Part of a small language model's weights: 1.29M parameters.
Each number is 128 + 32 x the weight over its row's rms, rounded and kept within 0 to 255. Layers, rows and columns count from 0. Numbers have three digits each. The size before them is the row's rms in percent of the matrix's.

# layer 5 MLP gate, 192x64, rms 0.268, rows 0-191, columns 0-63
145:161093175055178082079094126103083134124088171073157122162110090155122127163101133094108116105118128051130106150102090176144127109111125112097104135145118088135109117205139092114111159080090111
089:135196137164138115094117181161193125121039154156106164120126150118143085135112111148086149104102116083165107113209084153104140135120157130099121141171142174129137124109122154127080121199110080
124:124153089113092099131161112095195095159141099107159125114130146166118144123102030138075132124150136214121112165119111140160106122150085099119116114103176204076113110186107125139116146141159165
118:113170131112112128152145115146111175172165112095165133148185148107109169097176134144167146113150114092164205191119156163169118170136110141083172122130098162165109150088167169134133143123196188
101:104110119138129174118144103191106121192139131148160136127121185138128123167095186134145107118067130134074155073168123096109106108220129122111127166104124131080169088149172147140145086087084169
120:138157172185115178088136084053085108144215137102101117082107136098086087100147164159129154159141124171138150158080139076143104135125118100097117134126098112138093132067126141166119143090139077
106:148143088100055134115148095122183152136133148136139133105154102195139138163108115168186128133101106093133155072035149181136102117121086087099103154137150155081137180107097152172149126117179135
018:127094099141125109132120129092102099096124161164140115097087057139092121097075191096140136113147149147118104165115093125061145074107147097093194138132161054187156159100129109163116174161147144
108:115154067128096147116166099091181191143094152119131119089150137091142120125103185092169078188094135179178117102121109107147108131098123147154067178092121148143115094172129180162178115156144116
112:105165084138103120149102146101118131154065074148174136137096143143144104118104110135124152152103155067147152142107100150113133106152194093131147122019093152097155110088157187124117202137161122
090:130126123195052197141136185174136118150162147098068126099122146149098144127139113140159113085169148189136162124096136104113117165128156124148127138124129166083173147083138194175181084103128115
102:145083105069140136153117099144086168141160069115214126082118146164120110163128160155164132198095079153107094177080152109134146100127140100090096093131144113099147175097085160127145146172151121
081:131125173119120161104122116146133163107192179088174131151157103143091115086100143090128112142141130099097060145122133184123112135173066093132144122177046100114098165102154124119160185150089078
115:115105136154095153192087102120107100091215143098093120076115100064168114124089150162177140153108120170132144097079163111140121127125107154107163112104118098169104124078149112106158126097213129
126:153113177082147215105107151110091104157107179122073090181113087115112119125153144128167152133077160130159148086081108109141131130157100135129104125148112149111088079134153133123116124025080113
021:085107159115118123112138135118120078149170146090079086163140134098136123105121103116053133139141158129087173088140103150161165158156170203136179184113099140129063142171173144156081130080143097
108:134106141126132095100111155116149165116043152177123106156168099128115086143105114120138129146087159031091097074126096138130095151104101161169126092084146148094148097170069133116108190144093158
096:130185151201175188106113118151143114141079126111131118119169074087133093155174198165127146131096097123114164073102142143109098174165123118134141144110171130147146149077111113165120105091088195
093:174107136189057162117121089112066111175142122102134156098153149137078084099136168162185144145161162127072142116116140100133076068122161131138184138144138150138121112098188135159149083111132086
014:142137172062106036131132100168116082157079121079178100149140092148124169094151092140118113121105100117128133142129152187162106113160100082063091101157127114182154144102099149162171143155112138
082:165114140117116135123104177155217152165231149117136121134081128067137134087087159124141189147174148130161109133137096134157122048114137150105152141121133140143134106193132139125125124107188118
122:114139106100047111148121140170135186080119115125105109086131159105149149124116141096109137085164088105152138102114073118139140129056128174134131130149126118189090156102081155079136134211097191
019:142132129143086111091126130115127101157170084142097156104132062107132105159136155162129163092103113156143160171118124115144123147087166162109114139174060100114091167181103168065159060195106083
099:202173144179110175112150097192170167134147136129115153147152094111070117082094168094186182085154144168076157100126136136134090144123155126167195133091135155127131116127140099127176120112103133
091:121149101149104169120169078130130107124126103096089058119133178123111114159149170088167117136131090143159159099146051070155084082151128124116129175131095113164143092127192131161128153091067078
103:133110118120170109177196116180137172122150135110113120118136119130114189186191120103140123097115130162060191108162140152079101112162112089155104175137134099124191180102102149111167125183147127
096:101172091161128102170115094123115121129114175171120082109166112112195081155127131204194145087105108202166139100099132079121140119097149129113172155104077165089134115112158175148100139128118151
105:135090151045162067144099162090059139166059139098083138131162132136154144134149071151134119108089123124145127098117063130108170126160105124128142182200100106142171149124117131080120156105121118
098:122111120113117185144105081148117077164137077152134167115197143172122085170114090104164127109084121193100117129158138107143142102191098142172037163107154154086118138139132146145134137157182136
017:211154126122100181129135136134109126105142152211098121122123160078185153091176077171173151062149126128155112102108098137160157116150167135140122190161100157152091119095110089095150109134156147
083:105081189154102072102125117143111171156147120141123166069154054113102115183118145077120107113089104103125172162111098083126095158065132085149135097131124091112163141143085096102176134152184120
112:171065096184160166161095139178186120139181131104105109078117127094175102095187113097178169073109126148122111105129158122135109102129122145072121118150137107161065159130170107120114133132115065
067:126149130160099197124092122120049179154128072136115132094151168092152123148173072125111182117066130134094149147092139166095150103135155085157122094162141112182172156153148119086155152178156119
059:161185130137138141147114036090099131137069128112175114079136140122157117079077105157170145148180146150133140152115128107107152136221150159153095148139061102100069107127150110118132136126166143
097:132092063143146070149103117174172130161098122152160124108123164096125172152126170117142142166114096169080092125131092097112144108116138166190078038114111147149136118097164131103151172181168095
120:145126154179121190081114134073156074101136155125105093194106137087135134159138103172132126105147141123100101073101089102148130105151078150151113149067167164161147030146139133121148134127091095
084:096148185097131140090090147112141077133173148115122167143092128145129097104113210100146070169106114120172097110134092098174130116127108143161178160109114181131137120131123170079126154214091174
109:170090120142153071117129114107099129112115114201185078136123112085128153195076096132096172170149142086121105139126182118151127053123112125067085128106085147125195151121118116130176103118118132
098:131133112215128141147127155130105158133053123154183119166166128122181103146085119160168156098169101105103178088150159157131117102086106114160102096069100120115184076145094176115146142098102138
101:055186128125086122105109135161118155086116113140075129178137153180164154151090164091166099133160095107149110100128159098103101153154149196119061154132120149072157097117172131122154147111062122
107:122132113152121138087140147119177079100154153156103091113150092177133088083030135128097118109153182125187143140135064135138123115089151169132099170172117138194103144161149108146101150168166091
033:162171136070149059111121117083131131152080125168085133143167107136110185143207161118117137123106083080150110150088149131122170091174088089067095173150111110148118139117090111090156085133118147
088:147138192061172121163115163063109144089130129155175078145119124131110127131160052124084174074122162114138115090136159150103095138123136150157114138159128152126091195161129132082075176087109133
103:144063091121097108116094130140124137134098089170141117117087152172170171154111110150122069083139119149082181118111110157153157093166087115203108101046133113102120112155096156164086168112154164
106:136112089094131148142128126133128133160200159148149086102132172072112118102108112168107152196120096127144118154096168213154151152165176128105139150121117110186075164119221114141105138098138117
116:158099095123090145115164133121146170178185148124148121181164073089134106144083153051100123148066124144174132150115126137150123074092145115125094106161130156139100168119060113088187093167148125
090:135144125053091132159160166157051119143160103078134088124207161146096121111135108135144136158144094163150138158118158091128089071132158157107067183190094098130111137112092114103097151128154121
104:123130151081102202118119131132175133106130119117145133090129153167082144175131116081145120064107178066124095150053146135140055149161135127123136149111092197156155087067147134144149099117099132
090:167092140102102149114115125127204100070126157146161152139098118166079107074108113160113127172102110164130041123161067139074129107134140152161112114127152187068099117149143118165081164110113136
111:110152062113165142122135137190152123162125201106138131104087146113120129081108182145159112047132086085177175110128168109095101127126103142151148184094102185111183121141126127138175103113099114
107:123092164140074138108119143166143167171111147187081120121146179150138162152159112137124092080126217127124152138151115139122149167085106097189135128110081174109120088144100120066196152160158120
128:164080083086100111104104121125144224162121141146141107119219162150118150164117152107130111095154170130150156119075120147145087131144157139102150143108157196123111182100110164102153158126187160
114:160056120115127099122125189159168118077090142107082135144125108127138131151117059121169104121139093092149089110172074113156093111042107187104133114132176149132146157157139191119114178139130113
132:115166152126126146104164114099124109086085168208115100145105151099144117115087117141124185120131138099103054143135072148117180109063100145172107112129071089116122082139084120114124200106089105
125:167106121087117159140099104072145089118131162131100177107075095115148068131120088148146145146126174123200156079124086101182127126076136160143101125138130154064066139098128139135152114119127047
110:082098075106177121086182129130088120137099151134049098072167136156190146135128155109125119139097090154098088109124134094097117160143113140106109126202130074098109091157183182149125135118088126
019:106088148149128114167145131082108113145125136091145148131156190170083094136106143123092109065106171153115118145162179182188127154125123098133152120112185042178131196146161157127095146135097102
109:157172081122129089136158108099091161135120193057159133132118136151201105117125093090142089180124134099148176086159195148144117122130159158102145137140157092135122194068126115132137123126195107
112:092132069094078078094120116150146124092101174151100083157121170086162118091106155123148093152140082104124097161103189123104133084123116110155068148093087148110139119188198127164121115109072127
116:134089193128149132097128107104102113150133116057152158158075084148163158128143135121151090095163150113162172158121153106202144177149115102071124138125165096138132082168135117109122148050066156
026:157170098136112130093102070086214101145097132152119157121115174108120176116050170083127132149144117101094103192153136143140105117151134142171105108086092165099140108181131129105160170186111141
103:123142099177116131110150115145172127136085128149085137095143155135122147200177084124114138090142101094059163091071115123111174060142144114143116179100124154102143140130093159093203195129160143
119:132095129147097201101114133131164140092183084132105156137133135085090062098148065136126161079127148159102181129165168125135066127131081133150151120089109075075070131119150184101121108133127111
105:129154088146176153134162104116122148116098140097157137114148164076064144149147210175132150110179078186103163180121157154154132100169139080082099087160119126116120137069095140151138097159167123
124:115147113135173139094094068118132141142156097211150134158143133096116173165150074093111113130162085108107122104092124143131100133148126040150129129111131126138101037098128120138144128051065135
097:068141128103074119177089096176184082133146151093150127159097170101115132137120149075172131104070157140178198103108150149157090114140125143107132159116135086119151110109140180151177151085123074
093:116102122152095136113135097173157087151143141120164158120150107090113126114077100152140112176127122175149104138188157113022134088195155165110122131110196140096083135145146147127197088138159138
117:096113132154102131120118138127091107122119127178117166135126115174106133103172147125119133157084115137061098172096150125016159150218162110133073160096155168123153082108167140136126109107087155
104:103119148191087117097108118155115049115099170084209140151116116128101069126100099160100132103144150128127099076108119157142121139114138067112136077098169088166133086116164129165132111112080066
103:092119095150077074125110142083156151125135126148128128110106109123130118150095089161137121093226112101140104078110133125172130123076113100129131126095161059149097087092114209161182163100099094
131:129123113088143098127114111129118149113140196100136112122118092155197088142030133124185125126126089099143089089144124173118145055122147104073116129102126094156137184139175088151133122115126054
122:053075098172119106119155143093117149132126115175144129156171141141074109114062056121026136166116147145080079126154119130096090127114112151141123146103147145138167100134132112093126103113169175
089:104178131134125189097177147151155097122129122123095112145141181144194111076095204126103127120072157155194097144157145138156115105147123158092131108170124090136108162165189144162079110084117102
111:068149172209158194142135189153098109123109113075171157111105115124129116112111141171095141110175090148175089163152042150127104149125145161096132090117104154132111085110143125126079125127117089
089:121094111023121066098108127113141123141137087088131100145103182167126145106149127164208087126144147092104149161117193148181111137167157121135148115073156095146162177139145151125145170106135142
051:090161128102133118136111142090066095084105147128180151070145128165067170167120124168089126145185128142128106139056105133181102159127155083166106110160148149099155067145083127135130096112188134
104:150074151083122146107111157130083071131085105101163104140121099087112150104098090151145200099163104100124129093052166190193113119155105117123131097119153098103066134161146102094157113143165109
031:127099168144121117090160083180123128134164098139182108153115115131137071135215131102107148116118141136079128098169172163050119065113145122158137132114109127101180160070146104148113120124077070
009:112132156099171115105116116114145156059112188101088094170099098121176097112127083155150097111141111118122145098169146082109119073055057105159132126044103157128141097105103163111121125118170106
109:154104075161148144133156097061117149033112079121148110144122137110121127075164109126171105177145133138066122214085176080138141133143128126193122128121148122137136124137132172144148164138169156
106:124118163127143185102133133135083116110134089082202086096117104172131160117114139145153134120137131100108084169183081110092118178136149140130069064119110199178111115161159123091148193132115096
124:119085097076149089123150198113143160150119123139177084120076168127128119123092122125100140101098127140105159172218151141152092131110181081134131109142118096063167104092076146096112139190118102
100:117140089138118079094074129164167164088153144113170115161106130125137127160152122140158147105194148064155095098063152112162150072150096111109109144101148174124160114094049185140149159115166110
095:122075114102134084152121142085111143163175125101153152150115080156122157162095057169061148096150113146158206091084168140156172127146110133141158131141094119148204164088143129129170113104160126
116:167167131158066104107166084172108146157083149120123152190063156134179115093112177101153110089154135122105115121152102154147189099138131058064167111142106119117123058130127111092122142127099108
101:138145108108033066133088085129161155130144122147182157122093166187144097107167116181158158156165104083145099090087117151176080087120094138110143143100125121121180134120148115163160154137173120
123:092133092077148064184136115177130103123096165068149162170119110181176094103121087174149151201155112117160102103125071149082129119125160131086132133118131183142180163147138132133095103150114108
087:150121139143121090124175109171158167170140104135093129134127122143145109109117200112161110120088093075132120160138162152114126072136121181127118129107126218080122196177110173108185147186139168
064:207137133091173134101101152097103128102124119175106094074099131079141114137132097153133152120172145073183139108069144148158134142114159150117114061051107117168114117093087137095096133154189110
131:129113106196099114161173134169158141127105112145126172059199159173107158107165087150122140130136078169103152143110132071126120155166157143107089129083160188129140117126098161200176100148134139
109:124108139176193112105097149149111120144061117114156175085123141145126146094160130160104145157121091092061045175068135115154133154115173078096180117120083177123139160101142132095151148127122097
118:159181125143135167095126176140148121091165107084146074122096114065153128079150146161119135123162170143176144164156179208117076132081137107127171165102141078128125148075104127142089128154099092
103:123143132170136130093121087109179109092154139171126167103116137098143071156192134078137172101130106112116133114179188123191109197163088115194168142112171119110156144095129118096187122126165123
112:153098178162086100126148161115123094147074125128168105140091136178103151151034058105118149110124106125129095140161147137141099165130066148147136081117176059115110145122157125134128166179076147
108:102193095137054141131110137091169177154117163118151164188131161127128128146187073125144131177180125205082191103119135123177121157125152163138146133101118157146147089107150114122113104124167090
095:159111147172147157168110138148123119137185114173133202199147149116203115133111100159161128112149110141176170076118123103112143117131159155160139103125110151193155080074160136158132118180159077
120:158152104147161150080128141177182082118148159101108124082150157104106130084131134129124155143168058154106137147174134092163143102149206109122096134108115172172120141086182134137099159194163183
106:135145125157132092157164102119078168127136097085177115095194131134150190177106146117046145180135094153128118112072136087138135113136129147136129066172096050186100128116136115151149157140135110
122:121117166080078134153135161115081105126115128121178087186107130090092116087125050104141178143053099126099128151181183136124143157158157083148105128122103119090117136112103146064139178128114173
109:129197104149110094111127066180142149187060131175109147075145124104160155192142180130146154098141107100094163087126160137114133101148135108119153083089070109086148106149079129092165132149111143
078:156125133176112128092101146053089111186129090106135070142164119160179129114030114119153154116183151089191130118122120130152134170167113132130138211153120081145100134108107132114116136107100134
104:099121128163156145099162144083191133127094114110125102179167156121135159113136106175089132207104114155138081157167028111098128161122150175210139153127102156126112107108150131106095143093145119
114:107134138174143169113115128076162157119154101202095156101183126086078078151135179143129115133090143154105130179121159096111098108130115110186126160126118205130129109076118137125130139146199192
105:155080128074107191155149136178167083135157125144090157095115158096131138121141147114132117115122107120141110108139120084141122199236151108154095152084103125050151102144106198138125139131124148
123:092151131135137153145142112087099146088157108112152154153122153172138172109145096097135105161147129151092138021138116080179105124137126118135144159101139204122120042166139106171100099104105189
108:130079163112133114150122136106073130093088119134138075154117106164104141118136091087113084133128120126079086221200106133088124132132107082134128145129067145115100061149150155160092135057162131
100:099120094179094090119156180099144170083127169161118110167125106143101117131158033151138140131127132093098104115149128121029091118081108138136083143135122104139110089060174119110124147113156082
099:074149128191171136126117178165123129133134175115112124154082118119159072201136079089091136069168180099129166123108135097109142129078162117088128090081136076109163118125132145158105154159121076
105:080098066167093105136105071126124208170136148161131136123178108130118174150176126098145135106129105119103151122119165126166170099172108119133123183130130180139123092128107127090161059102186184
101:105153124133150121110155070115198178088126138114111134119108133137101116170163134149123185133106099083142116180128101146033124121143108098179132137139145081111145100062103118120196083185138171
050:134159076150170112164103115141128125165138144120102138102159114086093111116153118154116214151118155136065174138070149078134162106147117102126083122156116130082115061166182116183177077101144127
115:085173165058183088115142101168121152130124127092134106194103159118143126151139117110087111185114156125142128136176166171121157087157100118064151141090123189141172167059112117146155110168122139
099:101120120128137134155146142112169116190123097177072132148121146185159169112111078115185140141128088110111110108074210124130137165131158089142161122110150139118096081038171121127131132058118112
020:126164091056129201126067094086127112121101161189134106106152128130144159106069105142115185140192140119146150139057117095130126164115084084127132111137120102121172082103159130146110121078131171
092:155161143147115152123102128108183149150117169111075114123098138141112148154117173101131159111116149072133186082149164144127130077073198150184112118062123152161116134155122058140140069121155071
114:172136079104162098120106124145196114138155154137155112191127111086114153124051139107140156182082126115091086180199138138139118087102102126115079136155082154117136128138107080124163145181177108
014:121091141166041103100074104149106090142100099097180150174125058133100072083109048127088140120078083096131127171132146158105132114107135115127143117140101151120157114144094104155095169094107114
111:143129098176101116168105123123180134122156103143180125048149123117124136116157141183141196150130101138128114145101126172137116109115130116115117114093119166116078112058101181135157163221200127
093:137120189141055132118081053143084146094086101138125156092142178116135070092151075107191191107125117138130143104114114183124115171121146137153133102168148126109123149141122124101159153073096077
110:115092123133157133171114112121142150140135158108114074115160135109091103099115140176115130085078119119150173130157144100151151120166105120183076168044096140164137147101224174146119066170120154
110:145101147122132155106134133168122149159217118117114114117141056145070129102095169103113147141132154156132076141132112123129093147051104167170076134154172174102154153120073155104125134199176143
128:132119114124130106082179106146125078133089095124255132139141139121152139087150150145130158152125065127112160128154113118150073181166088172172126108128112157097149116102158080158101150174113160
071:162104086101148172082079155100102126099137091112124123166112117130156106146152092083102133127190048112136127085110124112147115159082218131148109086095104113143156094156063165094100140166148132
108:156152151134071144137181155143173154145167137134110097110199114101105112154146117103118122126163085141157155155098194116111132119096156157049099182123092133186091202131149154156129111186117135
119:137103084067114100147092072138134142181134140134097119139136161125175095158049123134176091159051121157093155074120151097142103101186150126137113157088158121075144146077165131107132119126175118
098:167114101099133098108130146154075125122101110197095150186069176149129063165088141089163097140089072094130119172107075124143141127091084106166078147129099116120105148078108124100130096157089144
125:107146090208095135127163123127122119178079103121054165053134132101176120132158142157137109132097096175071169120118138046128129134128190128156127097129177104141164123112123170140148128165121153
115:138141060136117101155098144158165112109107163089148152199158161175122175090133123147089154149175100142134106059133076128135101102113092151125095093096182198133116121102129118128081104191106105
115:147088105119103065075118058151120158141083092062151175152106098089183083120110099121148148139167089094117100087155056154085154127112150135140098136135142096131109103146119150053147131100118119
108:162167084163118105113061113159195148071114135163092091136121089122147157106083122141091134111141161122149121173140162126127157089090162173091085134111167197173147159097133099113164153182093139
112:149135144132088167163096132132081130145130048156146117160135122125111094104175087100121215094120102164102198152131208119088084158144124167114128049110139116137117184128145119120142129142149130
078:093139138082091134145148129130194152143058196146117159051122106120134112159106121137172183119103081122179143109096086180106171150111089123083140136160159174082129120077135109119169106133113132
114:105135120104110123092119089142112142128126223078095136112098145177145090142148161153149141144153122110173138034138093141099142192104099165064193111124099115117134074087147099108114138113098113
116:111092127130080122104177145156151101133138155087055151161083178113138151134064196151173092119098061137146116136130074104111146109138109143115108139142165124126058144146187155151092130138117068
065:135155134119127185054096161106170105131089186146098091109128109096138074156108147123130137161072131150189138132058123116128140118074125114187136086151141123107091175123103146125174129130046107
113:176065190136151123140132081164156110145182163141150137126138081138081151141197084154138142129079174113171135199131155121124112093109178101105114114134149197082083156142101119109127155112126155
092:113170175115127087103080101170141123134109088108097172072102133113149113107180149188096113134135124104158112192137050161114090142057079116113074140113176132090128103166093134121125117099161143
082:116123137147198217153095153154091110123176099127171084145140103113120143172196136120061168145105155166113118042096122117113120158129092098090102134144149134150102135101156101122080138172134134
113:138121113117125113095094080121133174193183153094101120058135180125141172121144150122151120094090156101049075133105130124184132148091102108130120117145180111179087151135165151101087154121085081
120:111130110106125161172150124125079132064084062144141126179140097165163117086095068173140110128127159136153148086178203160120146157161172162108128164132109086145114146090136105116080124137196124
116:144098101119112131158165117112109172156126133249112123136114122097089112174095120103169124094085132141085182138132191124175090099154146090171092119097102138099124123141126110147168071081114091
113:176190164052170146112134104159165107062099100108193157164096131135143151124092148168096145193147140110116103098097122183155149100080136111131116105123145142163129146134149161123108189074111108
100:087108137173128168090146142115127146143111164157157152142068136090083100121102154164099153167101074071131167085141144191144121043169135132124104136102096111081143100144116129110190075132112172
125:121082123110159073111144127100098151136167148099094152127101117132141083151130163101122047112036130135099140119116134083152128184135150084105090149113161032135116125118122126149136178159063132
108:178111102096109188147101097113142130106162139097084115088137129120133171120091176108191092153091125205138127095129164072162103142174138164131107148124113144110103162096144218146128155166158168
108:159116108162136162152136109135118089081078099095136166118146115161135106107179083167131149115120039154118120137109151138172106160164179118091195132149189144085121174055100101160117108142135162
097:096171114128092111162127103103221162102173175129030142095173143136188132133136109148124174145096134119103064128096146134068145142132108128124129179130148109140128136186150156090161149118149107
123:111169134119162145084094127126097104205097128128142143073134088180118141131126216095109151147131127113125148146092099108143073147163056171152111113145129149095193039142141119132104151125137140
107:122181113077143118095127119087126117143058144128136131193129102124148107166137112173095087079122142128107128110175134178098149098163124103161085057135071108133095072092147112091059122087144106
068:119093152182099151158115120126139127169057173094164141134176190233111121097106094128130114135080151147130149125132185141096149172162138164106111141100180124107165071145125136106142092091121136
014:157088087114114147113140145094103152173126124117132171160129164165157089156142103101144112126184116197066162163163127120156088139090154134117122158060127087097128130068145095216109090092134116
123:141121109102128145136099147098107070161082076160129185119190113132177142185138134158121160122171166141121166132122151106168100168140162129078121124132136187134118148128075183171065140145157198
104:163155159092143158106147147116181064102104134115134140102070087104131082117108053141176160147081141107137088159061071120156135131136148106128131113118146119112136049179119158135144130099078082
125:116155114176144207105134117121141148142132149124114137129135101057054146075163196157143213158150144134122113126108128108123115086154096142178157121121143213108117102114071122134123145138173118
112:156101135154100145106093140086149123124153195160096130103160100116094124156163125089100132109075170160107132195099115128214100167102161159155102134146178092179188137169126182113151161143122141
107:127126138159152145122145172156126083153091146092064123203059086119134086128116140172185122142073135106087158063157144113080145107167121110184138077107140160138111109115200129110120139147120122
034:114143109153108029099150131117132155093072143073138143122128158171147193141091145150123077143113141086102120181133099174111104100179137161136138151124152143090149154193172139078105171119108089
041:171116046117175109183182133133090107176113179136120147104129186161137058124086121132121159183167134127060144060147123134135104140113132077132174155132165092115129145138103130092140130137121165
082:047129164115167141078137177164107107109186076142130117107123148151094120091088134116128139127065145115123130147173118106228176101170134146128131129111081135089141132145111178145126108157093186
111:119120139139127103136131126149142167136115113090090189071100141211125135149195147113106045097112095110081145092108109111132093132084113137145150081095172063166140089149107149132128151134057131
101:112169041122126167096119113160156135153103194077114150153124132056121133147086123123168145107101115141161105123126086109064158093133124155201142164115144090116158129082129134117130180145175073
121:120095103082167113154149107130071126079096114108166115144127145173147117154111086126103081122099081113116125107177119194095128151157166085097122143095179098108172187118093152169108123121057186
011:121083148106134144146136123101152142166179136110123105182108162097159147106153107163164172084054104189058126121171121107094136132122115176162106109097213141142135154106179142105130131184109162
120:116139076175134130161083138090091087139153132130140106184133137154184130086127124142124125171215136158120136099141171100157143071168146140113151148124211166147140160098169129169103132159179174
125:089105159038140143155106130119112134105144098103137138189148122136160127097148096152117133130096098146093107055136088204086092153134177124112164171096129150080154110065137149089097100147117080
086:100160138153137177120091118174116120131126123124113158098102184104141125115122169155173118130073125140079158020173109062175108100198115154137146136098126162098130091145149156149124098104097169
093:171156087116174111119074105120120121124121128100099122134081112167145123157182084116127134139188205135188103067129081122150076124060064129141147110120149105117083178130150096124082143151112135
042:096116121156126083152130166027148152156138143154129134140148156127069098137092091138081136082154201091105147106150198136187145123064145155127170101125167117147127137171104108102100108101137109
111:122139148065140174132145108147120087165107105144139122137125108098209156147064171141096155118063098120114141071137118102146101155182126158126133136131051069087168173150178121108096118137098153
108:169116056119103112131124098189091130153065144190141121137103188106218152139074135146159120158088075175137105113121123100128136076182126149120134120110115127076120131116108142152147097088105161
109:078152135131134153111153122182096151154126069089156187147138136167181147153125150142119130138175095132116109159169146161085165116156122113118133119138116100128064201133132203079157182177172150
096:153059138056140132156160128126149068137135125104245101187125105152156115138079138137147133156117087089151163124146122128154135162144170145076068163148113117150109145125187116137108097133131142
012:112128080123103195096124092112096109147148080139128178157181089138139094090069105145117135131174163099085164111116171112137053099135122127135106166102136166157173106147090132098164090155130204
119:161169105113114127127111130110142156158120212061148093129103159124147127178089145158124145106150170139181104084150099179112146084076029109126148172133120099096143171126100136170104147157136151
119:155143125088107143087104088088125155173202119109126124140107071127173097121165096175115188154153093066142090126067200160164135131143116141096127107161117115100156149139163120128077109126141067
018:076133129118146185112166150114105121146118070139153214092183152121137155157145075084116095132170088134058140127094138140107134172153128061119117124096121180096130114168106119129132116188180125
112:159138096088135082089137130132120157090090136170111161118156136159120163136091169146180091156086120129153118213090108073090149113140134130135098125133078173097152128123051176147142189159153166
077:168107167152128121110175080144099111165155108182112085161129064174132132119158110122128103079117150084123129144185126194053142108113102077141120142155164179073185111144098119143113085126150122
107:145105160102171181075147104095186127090151128170087114170134057109129124136122153180173152085164189120109121090136164122165102131115108154077121113134172119100121112155136102135070108067121075
101:113132122176130197106169143083114075146137093134161173133098089122114145114099130118086129156206098146087134106146121179154105164116103159084152111132102062175157103072134106132152091066103096
099:099122103166155134156105131144047094088070105104191143110163132153109141155115126151127103122056121178066170085132153112138109110227128117153109137124130086134101103081123139158137092112110166
105:169069126088135088113153113125155083140121127111222140183184124106180185082106104104146113118132113120150099160116122129147156177134131162132134183080100103143106134158167184132106126177079159
094:127146184112138085136121104189193160167149120161085162096160122136120121121185135098146117142132122120138128165192176127149077122093092097211139176105126067115140134135092118110178146161102081
035:087128126121144108103126203088130157093156114145155132107150163140045159110126087153074113142146111179097089155145082100089125141118107193155130110179170198155113087130081121111077104131107118
015:143073124171141112200125141110189152152142078170071085094182166144154120159067134126107099122151140179175113166100137125118093140130103152147097155121165093101090097087159116150155093075103137
026:124128129186157139157171186136130171121193108119118087136112180105134095109159155106172150123214123144127179131157146143118099152121140111118114125138157168061082177096131149076097099136193163
071:118047149147103164097171114188120098147180159178130127181128066136088171120090084115126152146093187172144133098088170095107171150146117142108118179079115122098149109148133143107129103108167100
012:137111130098109140131178139155115112117085168158148098092098113107141186191062071118107144149142150120121142124181076132106187141161065123162178121070086105141084113135110094145180137129076121
116:093114149151068120155068124089132090141155153136093138192073097129162112087100122074075164107129189089160115113113148165187150145098129134110138124105164088165055157146128092122138113090108103
123:107136116073129116142110147092116108099146086086138067083141121109188203122141101101084092093131174141095174177118156079137125176163146149137093090146137122137169117120126180133094189155132187
119:139142107088160112108095116118123175168128148118175162099092166211176100148100200150129122119146150087163096141104147097132137052095108143145104089122134161116132154131129137189091120174157058
119:098086169110130080084169110117072184122115096078068116112101112138116134114155109060109132118136124103125149134130133126113107219122086133138148132092180094113190150154129146139056121155124188